Part of a small language model's weights: 8 layers.
Each number is 200 + 40 x the weight over its row's rms, rounded and kept within 0 to 999. Layers, rows and columns count from 0. The size before them is the row's rms in percent of the matrix's.

# layer 4 MLP down, 640x1280, rms 0.0294, rows 41-60, columns 160-319
102,188,233,247,194,243,241,145,269,225,176,273,242,160,163,225,174,203,263,263,287,201,183,187,152,199,218,204,219,243,181,186,188,215,249,248,121,170,153,197,185,203,172,225,188,149,199,227,279,175,201,231,212,181,186,234,207,224,145,233,208,199,148,205,240,284,159,252,112,193,193,184,194,196,222,165,196,222,215,241,181,134,200,181,199,159,118,201,147,179,200,204,220,303,215,233,149,168,293,216,197,140,184,160,192,147,243,139,156,255,150,245,218,157,218,145,220,286,224,203,236,206,278,214,180,256,154,266,215,276,271,146,283,198,185,227,202,260,197,192,197,226,269,269,189,186,218,187,221,205,195,217,166,183,123,190,152,227,279,154,192
100,178,137,153,247,208,196,171,202,187,234,205,216,111,248,237,147,274,144,193,280,138,169,263,226,119,217,289,154,166,166,205,198,254,160,116,158,189,166,220,253,263,233,225,144,249,146,226,191,186,225,96,123,274,155,203,168,149,262,228,129,228,174,193,129,174,176,268,205,200,154,277,181,222,147,263,192,167,180,181,143,245,176,248,222,165,204,138,229,229,193,223,226,144,169,126,222,191,129,235,204,203,183,237,254,246,223,202,237,119,203,174,177,195,202,162,204,183,170,153,293,142,206,198,216,211,234,168,162,202,212,165,267,162,194,178,162,160,232,172,180,231,300,269,221,183,151,187,182,263,232,227,157,170,205,156,235,187,267,165,237
099,243,231,119,229,201,194,187,159,182,268,231,220,181,200,265,206,178,168,200,201,218,181,127,153,154,159,237,240,175,143,206,252,183,115,185,149,186,208,235,230,194,203,183,92,149,220,255,160,205,169,194,139,109,160,130,158,190,208,144,234,288,200,185,197,186,176,166,216,215,162,270,239,212,77,213,210,230,197,189,253,176,134,284,259,241,152,203,201,168,209,188,303,203,155,178,260,154,244,176,142,181,137,233,230,255,178,218,260,198,119,199,162,165,183,158,222,224,191,265,176,264,207,278,160,210,177,167,169,167,153,262,163,186,225,240,234,201,280,183,227,165,211,185,273,165,152,176,199,114,153,194,220,224,222,274,250,242,202,148,177
097,165,167,204,234,176,141,225,257,249,220,150,220,247,206,194,227,155,155,197,191,177,195,187,195,289,215,183,202,185,196,194,199,181,129,253,207,196,207,195,208,255,135,137,201,228,193,211,217,148,234,161,175,181,172,195,191,202,187,202,222,200,168,163,215,171,227,263,135,231,243,244,211,155,161,185,156,244,141,191,233,178,182,195,199,233,224,114,208,172,157,208,161,169,173,190,249,183,218,138,174,204,200,144,144,182,132,291,220,193,171,248,237,142,198,203,239,169,192,166,80,192,233,231,214,164,225,217,205,168,207,118,182,235,181,265,143,210,191,185,132,219,225,154,212,244,150,239,190,216,233,175,204,240,345,116,199,213,91,102,214
096,166,254,174,218,197,166,281,201,208,255,233,193,150,211,163,144,217,202,225,154,177,175,227,181,168,234,274,187,200,153,161,205,189,284,260,166,268,222,192,173,268,218,211,216,244,137,172,162,150,241,188,180,212,199,183,200,171,243,229,184,211,217,229,154,156,209,222,169,203,191,189,217,267,167,190,231,167,313,200,168,236,190,178,193,212,187,163,111,169,208,169,253,247,214,269,207,119,250,238,227,164,187,236,220,173,205,197,216,213,201,237,158,189,140,193,201,200,250,180,192,211,193,114,136,165,209,198,186,164,163,160,125,151,192,269,189,216,194,107,152,103,157,198,195,245,154,212,241,215,183,165,164,176,164,248,150,179,230,229,140
098,225,214,186,178,229,227,199,292,160,79,287,239,215,158,224,180,214,182,152,275,213,184,219,166,170,211,179,228,165,213,219,210,234,218,254,223,155,186,189,182,178,242,219,207,180,192,226,195,229,206,152,201,267,207,124,195,145,138,151,158,185,283,206,221,221,160,191,213,119,231,217,184,107,82,225,219,215,158,241,239,154,139,171,223,209,155,255,283,257,215,226,155,283,169,199,238,180,220,200,136,157,231,174,196,201,199,156,199,181,121,223,256,202,200,215,280,193,170,194,153,211,167,237,188,223,203,138,192,187,152,227,201,202,183,160,207,278,203,190,153,173,194,248,189,229,165,169,187,247,255,223,134,287,194,210,204,188,256,214,258
098,222,241,109,207,244,229,209,240,228,198,174,212,236,220,198,134,210,201,138,243,232,89,230,160,222,159,138,204,179,185,171,296,179,174,184,179,189,169,241,185,134,135,243,215,217,161,230,155,271,270,226,233,178,245,148,219,242,233,234,208,218,197,167,133,168,232,227,238,197,217,227,201,220,229,161,100,219,115,169,160,211,221,167,141,177,312,282,204,206,231,277,167,138,216,154,220,150,221,224,244,220,213,223,159,294,134,220,187,162,177,209,226,202,193,238,217,270,155,270,277,185,208,173,159,158,161,214,155,208,186,226,246,160,208,120,160,165,198,256,202,134,187,103,225,182,180,179,197,179,244,271,239,214,121,211,230,212,209,111,174
098,254,151,185,185,138,185,200,205,167,218,221,207,199,250,153,228,194,205,263,233,216,208,196,223,125,300,164,237,163,289,189,193,264,211,156,167,214,194,209,200,205,303,223,215,222,236,180,260,234,184,250,237,282,153,239,271,233,166,259,174,123,184,182,159,226,171,223,188,217,166,119,188,193,125,159,195,251,207,199,239,218,194,206,159,264,278,193,191,226,152,142,220,219,268,257,212,182,226,167,196,201,210,203,222,123,276,198,245,169,230,215,169,225,227,212,196,229,216,178,280,75,199,193,284,172,227,193,115,218,172,195,195,228,236,198,196,115,188,209,230,140,222,239,263,133,229,161,220,107,254,215,233,139,122,195,134,220,202,206,242
096,221,172,215,167,224,217,201,213,213,161,247,167,177,251,285,267,242,159,155,230,259,119,256,156,194,174,214,213,209,202,234,206,195,192,188,194,226,236,252,196,200,134,244,257,184,147,186,221,261,156,220,211,279,189,168,110,287,183,171,127,118,145,196,183,141,161,197,204,190,176,230,186,229,217,181,171,175,270,238,197,215,177,237,250,161,175,177,202,200,202,164,258,256,242,166,259,184,248,233,230,192,170,118,177,160,186,248,205,145,158,153,180,178,171,312,145,127,233,190,151,155,204,157,210,186,199,318,196,198,205,157,240,246,212,223,189,214,195,239,215,161,220,236,175,272,209,197,178,226,215,265,223,221,154,193,183,164,246,185,190
107,160,169,149,166,162,180,223,230,189,176,167,228,174,238,246,239,220,146,181,213,133,188,171,146,267,198,78,180,175,215,202,143,183,167,196,258,233,104,239,212,220,220,224,208,247,200,199,207,154,76,129,240,149,200,204,216,185,206,194,160,202,183,218,220,147,152,185,159,191,146,199,224,166,253,156,177,151,158,154,209,244,234,224,142,164,199,206,199,196,146,205,157,257,234,163,223,221,189,189,191,197,191,197,257,240,173,155,213,205,204,158,113,216,220,145,256,202,245,203,244,209,185,185,234,236,226,159,203,169,216,199,173,181,217,186,264,170,219,165,238,190,191,97,230,175,219,219,194,238,168,259,208,246,295,177,158,203,184,227,145
100,105,170,203,203,201,157,209,100,257,167,200,210,191,157,142,259,186,233,179,292,235,220,243,210,191,103,228,187,175,256,224,162,213,148,190,252,213,209,185,139,276,187,221,227,131,200,231,215,183,227,208,231,186,225,220,210,162,219,172,210,201,226,114,182,175,195,177,220,195,219,182,137,220,199,216,178,143,203,153,153,110,168,271,202,183,152,261,155,219,178,217,228,137,228,107,132,202,109,234,216,128,259,267,240,188,221,171,177,128,247,175,242,204,163,226,234,238,177,246,221,294,246,144,222,240,228,125,182,176,171,157,159,162,262,171,141,230,182,193,242,180,223,169,218,187,200,270,192,167,160,205,188,273,248,190,228,250,188,239,213
218,191,180,177,265,220,181,221,182,158,210,211,162,184,157,164,194,192,273,219,234,148,198,238,223,210,75,235,202,166,175,318,243,192,147,217,250,155,168,203,194,191,178,181,316,158,223,217,209,214,177,224,135,249,243,258,227,168,181,220,181,271,176,156,209,203,215,207,144,181,207,255,199,207,266,160,206,155,187,296,121,201,233,265,166,162,182,255,209,134,258,206,195,196,284,215,159,172,234,217,300,236,230,187,123,219,208,212,183,210,199,166,243,228,213,193,178,180,230,215,219,217,200,196,152,162,244,163,261,161,125,257,186,244,207,189,214,231,180,194,203,125,198,181,205,217,192,160,228,184,169,186,70,188,196,207,246,165,229,273,166
095,191,163,204,181,223,170,206,212,261,175,258,166,219,210,226,245,199,287,240,240,239,174,209,154,265,230,186,228,218,130,185,192,218,202,270,136,207,161,295,198,225,249,181,237,144,208,208,198,269,234,228,203,198,160,130,224,202,254,219,216,177,234,141,169,164,108,200,144,225,154,228,222,158,199,202,198,240,235,241,213,223,179,173,162,219,177,150,189,225,173,277,219,262,225,168,174,213,307,183,186,156,204,182,193,190,190,202,186,140,252,145,246,214,196,209,231,218,187,153,143,260,217,245,276,208,187,224,193,225,164,175,234,205,274,167,181,253,169,246,217,184,184,125,250,231,232,146,83,184,231,219,199,118,218,141,171,180,255,246,217
097,234,254,213,258,192,245,154,178,188,224,223,186,163,198,157,220,210,286,134,200,220,210,156,183,227,234,167,214,143,255,188,198,148,160,226,263,154,134,151,213,127,240,215,231,181,139,195,255,183,205,190,297,241,229,172,235,177,151,174,171,280,204,218,204,239,305,193,229,243,199,229,159,134,230,228,172,199,247,272,186,174,219,228,178,162,217,205,193,169,220,180,173,249,192,163,187,294,218,255,256,180,266,202,162,237,211,230,290,110,198,222,262,208,210,129,246,271,233,243,173,216,263,152,187,159,175,250,161,200,197,216,181,185,218,186,235,226,191,164,202,247,252,205,185,213,253,192,238,174,212,219,172,263,147,196,285,191,195,207,131
100,251,202,120,162,200,229,210,221,188,208,274,178,138,263,203,157,224,195,231,183,156,223,147,218,222,192,262,220,158,141,238,175,241,166,115,236,198,306,297,225,171,166,179,243,187,233,222,177,139,241,248,168,174,179,191,244,194,238,181,137,198,212,248,227,191,243,202,145,161,239,216,155,165,247,184,166,167,265,218,192,222,184,246,212,317,172,261,234,207,168,211,237,148,224,237,271,203,107,195,192,204,219,207,199,147,189,215,161,81,151,162,149,149,187,200,195,190,159,206,199,198,208,181,207,183,199,258,130,198,204,151,207,197,154,206,237,192,148,160,207,185,176,253,213,198,262,154,180,241,164,250,217,176,118,157,220,189,171,235,183
095,181,194,214,179,153,137,206,183,218,175,180,197,152,215,217,247,220,157,257,168,170,224,207,190,178,221,206,194,211,205,214,231,226,152,237,258,182,149,197,284,176,247,231,155,241,143,193,195,160,174,201,233,154,191,177,185,266,218,140,224,245,188,249,271,263,182,200,177,157,194,212,179,219,219,216,248,158,167,249,133,194,258,148,214,210,180,51,276,212,218,212,225,239,187,230,129,232,169,182,232,199,188,194,269,215,191,249,117,213,273,179,229,242,201,222,231,195,207,118,231,184,151,222,208,190,194,303,210,227,208,237,198,231,179,221,225,206,272,146,220,209,224,221,130,159,218,136,179,184,222,178,140,174,220,171,197,229,232,246,274
100,234,199,202,234,171,186,193,205,251,201,202,178,148,195,206,134,205,190,156,242,198,196,163,234,316,199,173,167,217,147,199,248,251,173,237,216,267,179,142,232,265,218,136,150,180,204,173,234,201,213,220,184,286,243,177,234,158,217,175,183,196,166,243,215,232,187,202,192,205,222,162,176,316,99,202,153,176,195,194,197,168,156,229,167,173,240,209,208,171,196,226,252,129,158,118,189,149,172,256,239,198,231,194,299,201,183,217,220,263,228,184,229,195,234,190,258,276,244,208,269,228,161,159,311,255,208,194,159,163,188,282,245,140,255,178,171,184,164,200,274,248,230,208,150,268,199,242,214,131,217,169,145,182,150,175,192,139,138,128,166
102,163,178,195,218,174,211,153,192,243,248,239,189,242,179,162,177,265,220,207,197,211,278,205,172,249,196,228,221,194,207,182,206,164,246,250,218,114,182,198,194,241,230,194,207,208,232,231,220,234,244,188,226,164,220,194,234,227,190,169,158,227,162,199,170,248,175,174,195,227,159,223,169,188,197,202,195,221,179,183,227,205,247,200,238,167,203,264,240,265,182,184,223,166,151,239,209,149,287,259,140,233,176,197,149,196,210,181,99,230,169,243,182,279,169,194,196,232,180,265,214,166,194,158,145,233,169,177,153,249,216,178,171,194,195,246,217,215,158,221,228,202,159,177,222,183,162,98,172,243,198,198,241,171,131,171,222,240,190,114,222
096,191,199,165,186,176,203,146,129,245,237,220,147,244,233,196,161,165,100,113,249,186,218,249,210,158,182,196,222,98,149,190,235,169,138,236,155,222,186,171,180,240,187,180,152,173,177,263,203,164,161,217,179,252,138,212,269,279,188,181,99,234,278,158,248,171,236,181,210,246,226,266,236,202,173,266,161,255,187,225,241,247,213,187,225,300,189,237,176,204,215,248,169,165,224,211,224,192,190,187,226,217,140,248,162,112,152,250,203,219,209,241,263,216,155,165,161,133,199,269,168,206,209,229,279,215,230,202,202,175,194,236,235,205,186,149,154,205,208,263,215,172,229,267,179,211,225,131,197,252,163,126,255,196,278,218,228,201,226,202,192
102,129,195,202,131,166,218,207,231,240,216,221,159,165,183,197,233,229,207,269,160,238,209,211,145,171,225,182,237,228,235,149,146,69,200,140,358,205,206,202,195,192,184,182,196,238,289,186,209,227,212,199,198,87,145,208,160,220,273,273,131,167,200,203,236,158,161,144,159,273,203,196,170,224,221,228,279,171,98,268,200,260,218,143,263,140,212,359,181,146,152,145,131,248,164,245,253,207,178,137,160,165,215,236,203,170,202,245,217,113,220,156,223,98,244,249,257,173,247,191,166,175,276,209,236,137,197,205,211,273,235,248,143,147,177,189,232,216,239,221,241,181,252,167,232,185,217,192,185,127,226,145,213,269,219,205,135,198,245,172,223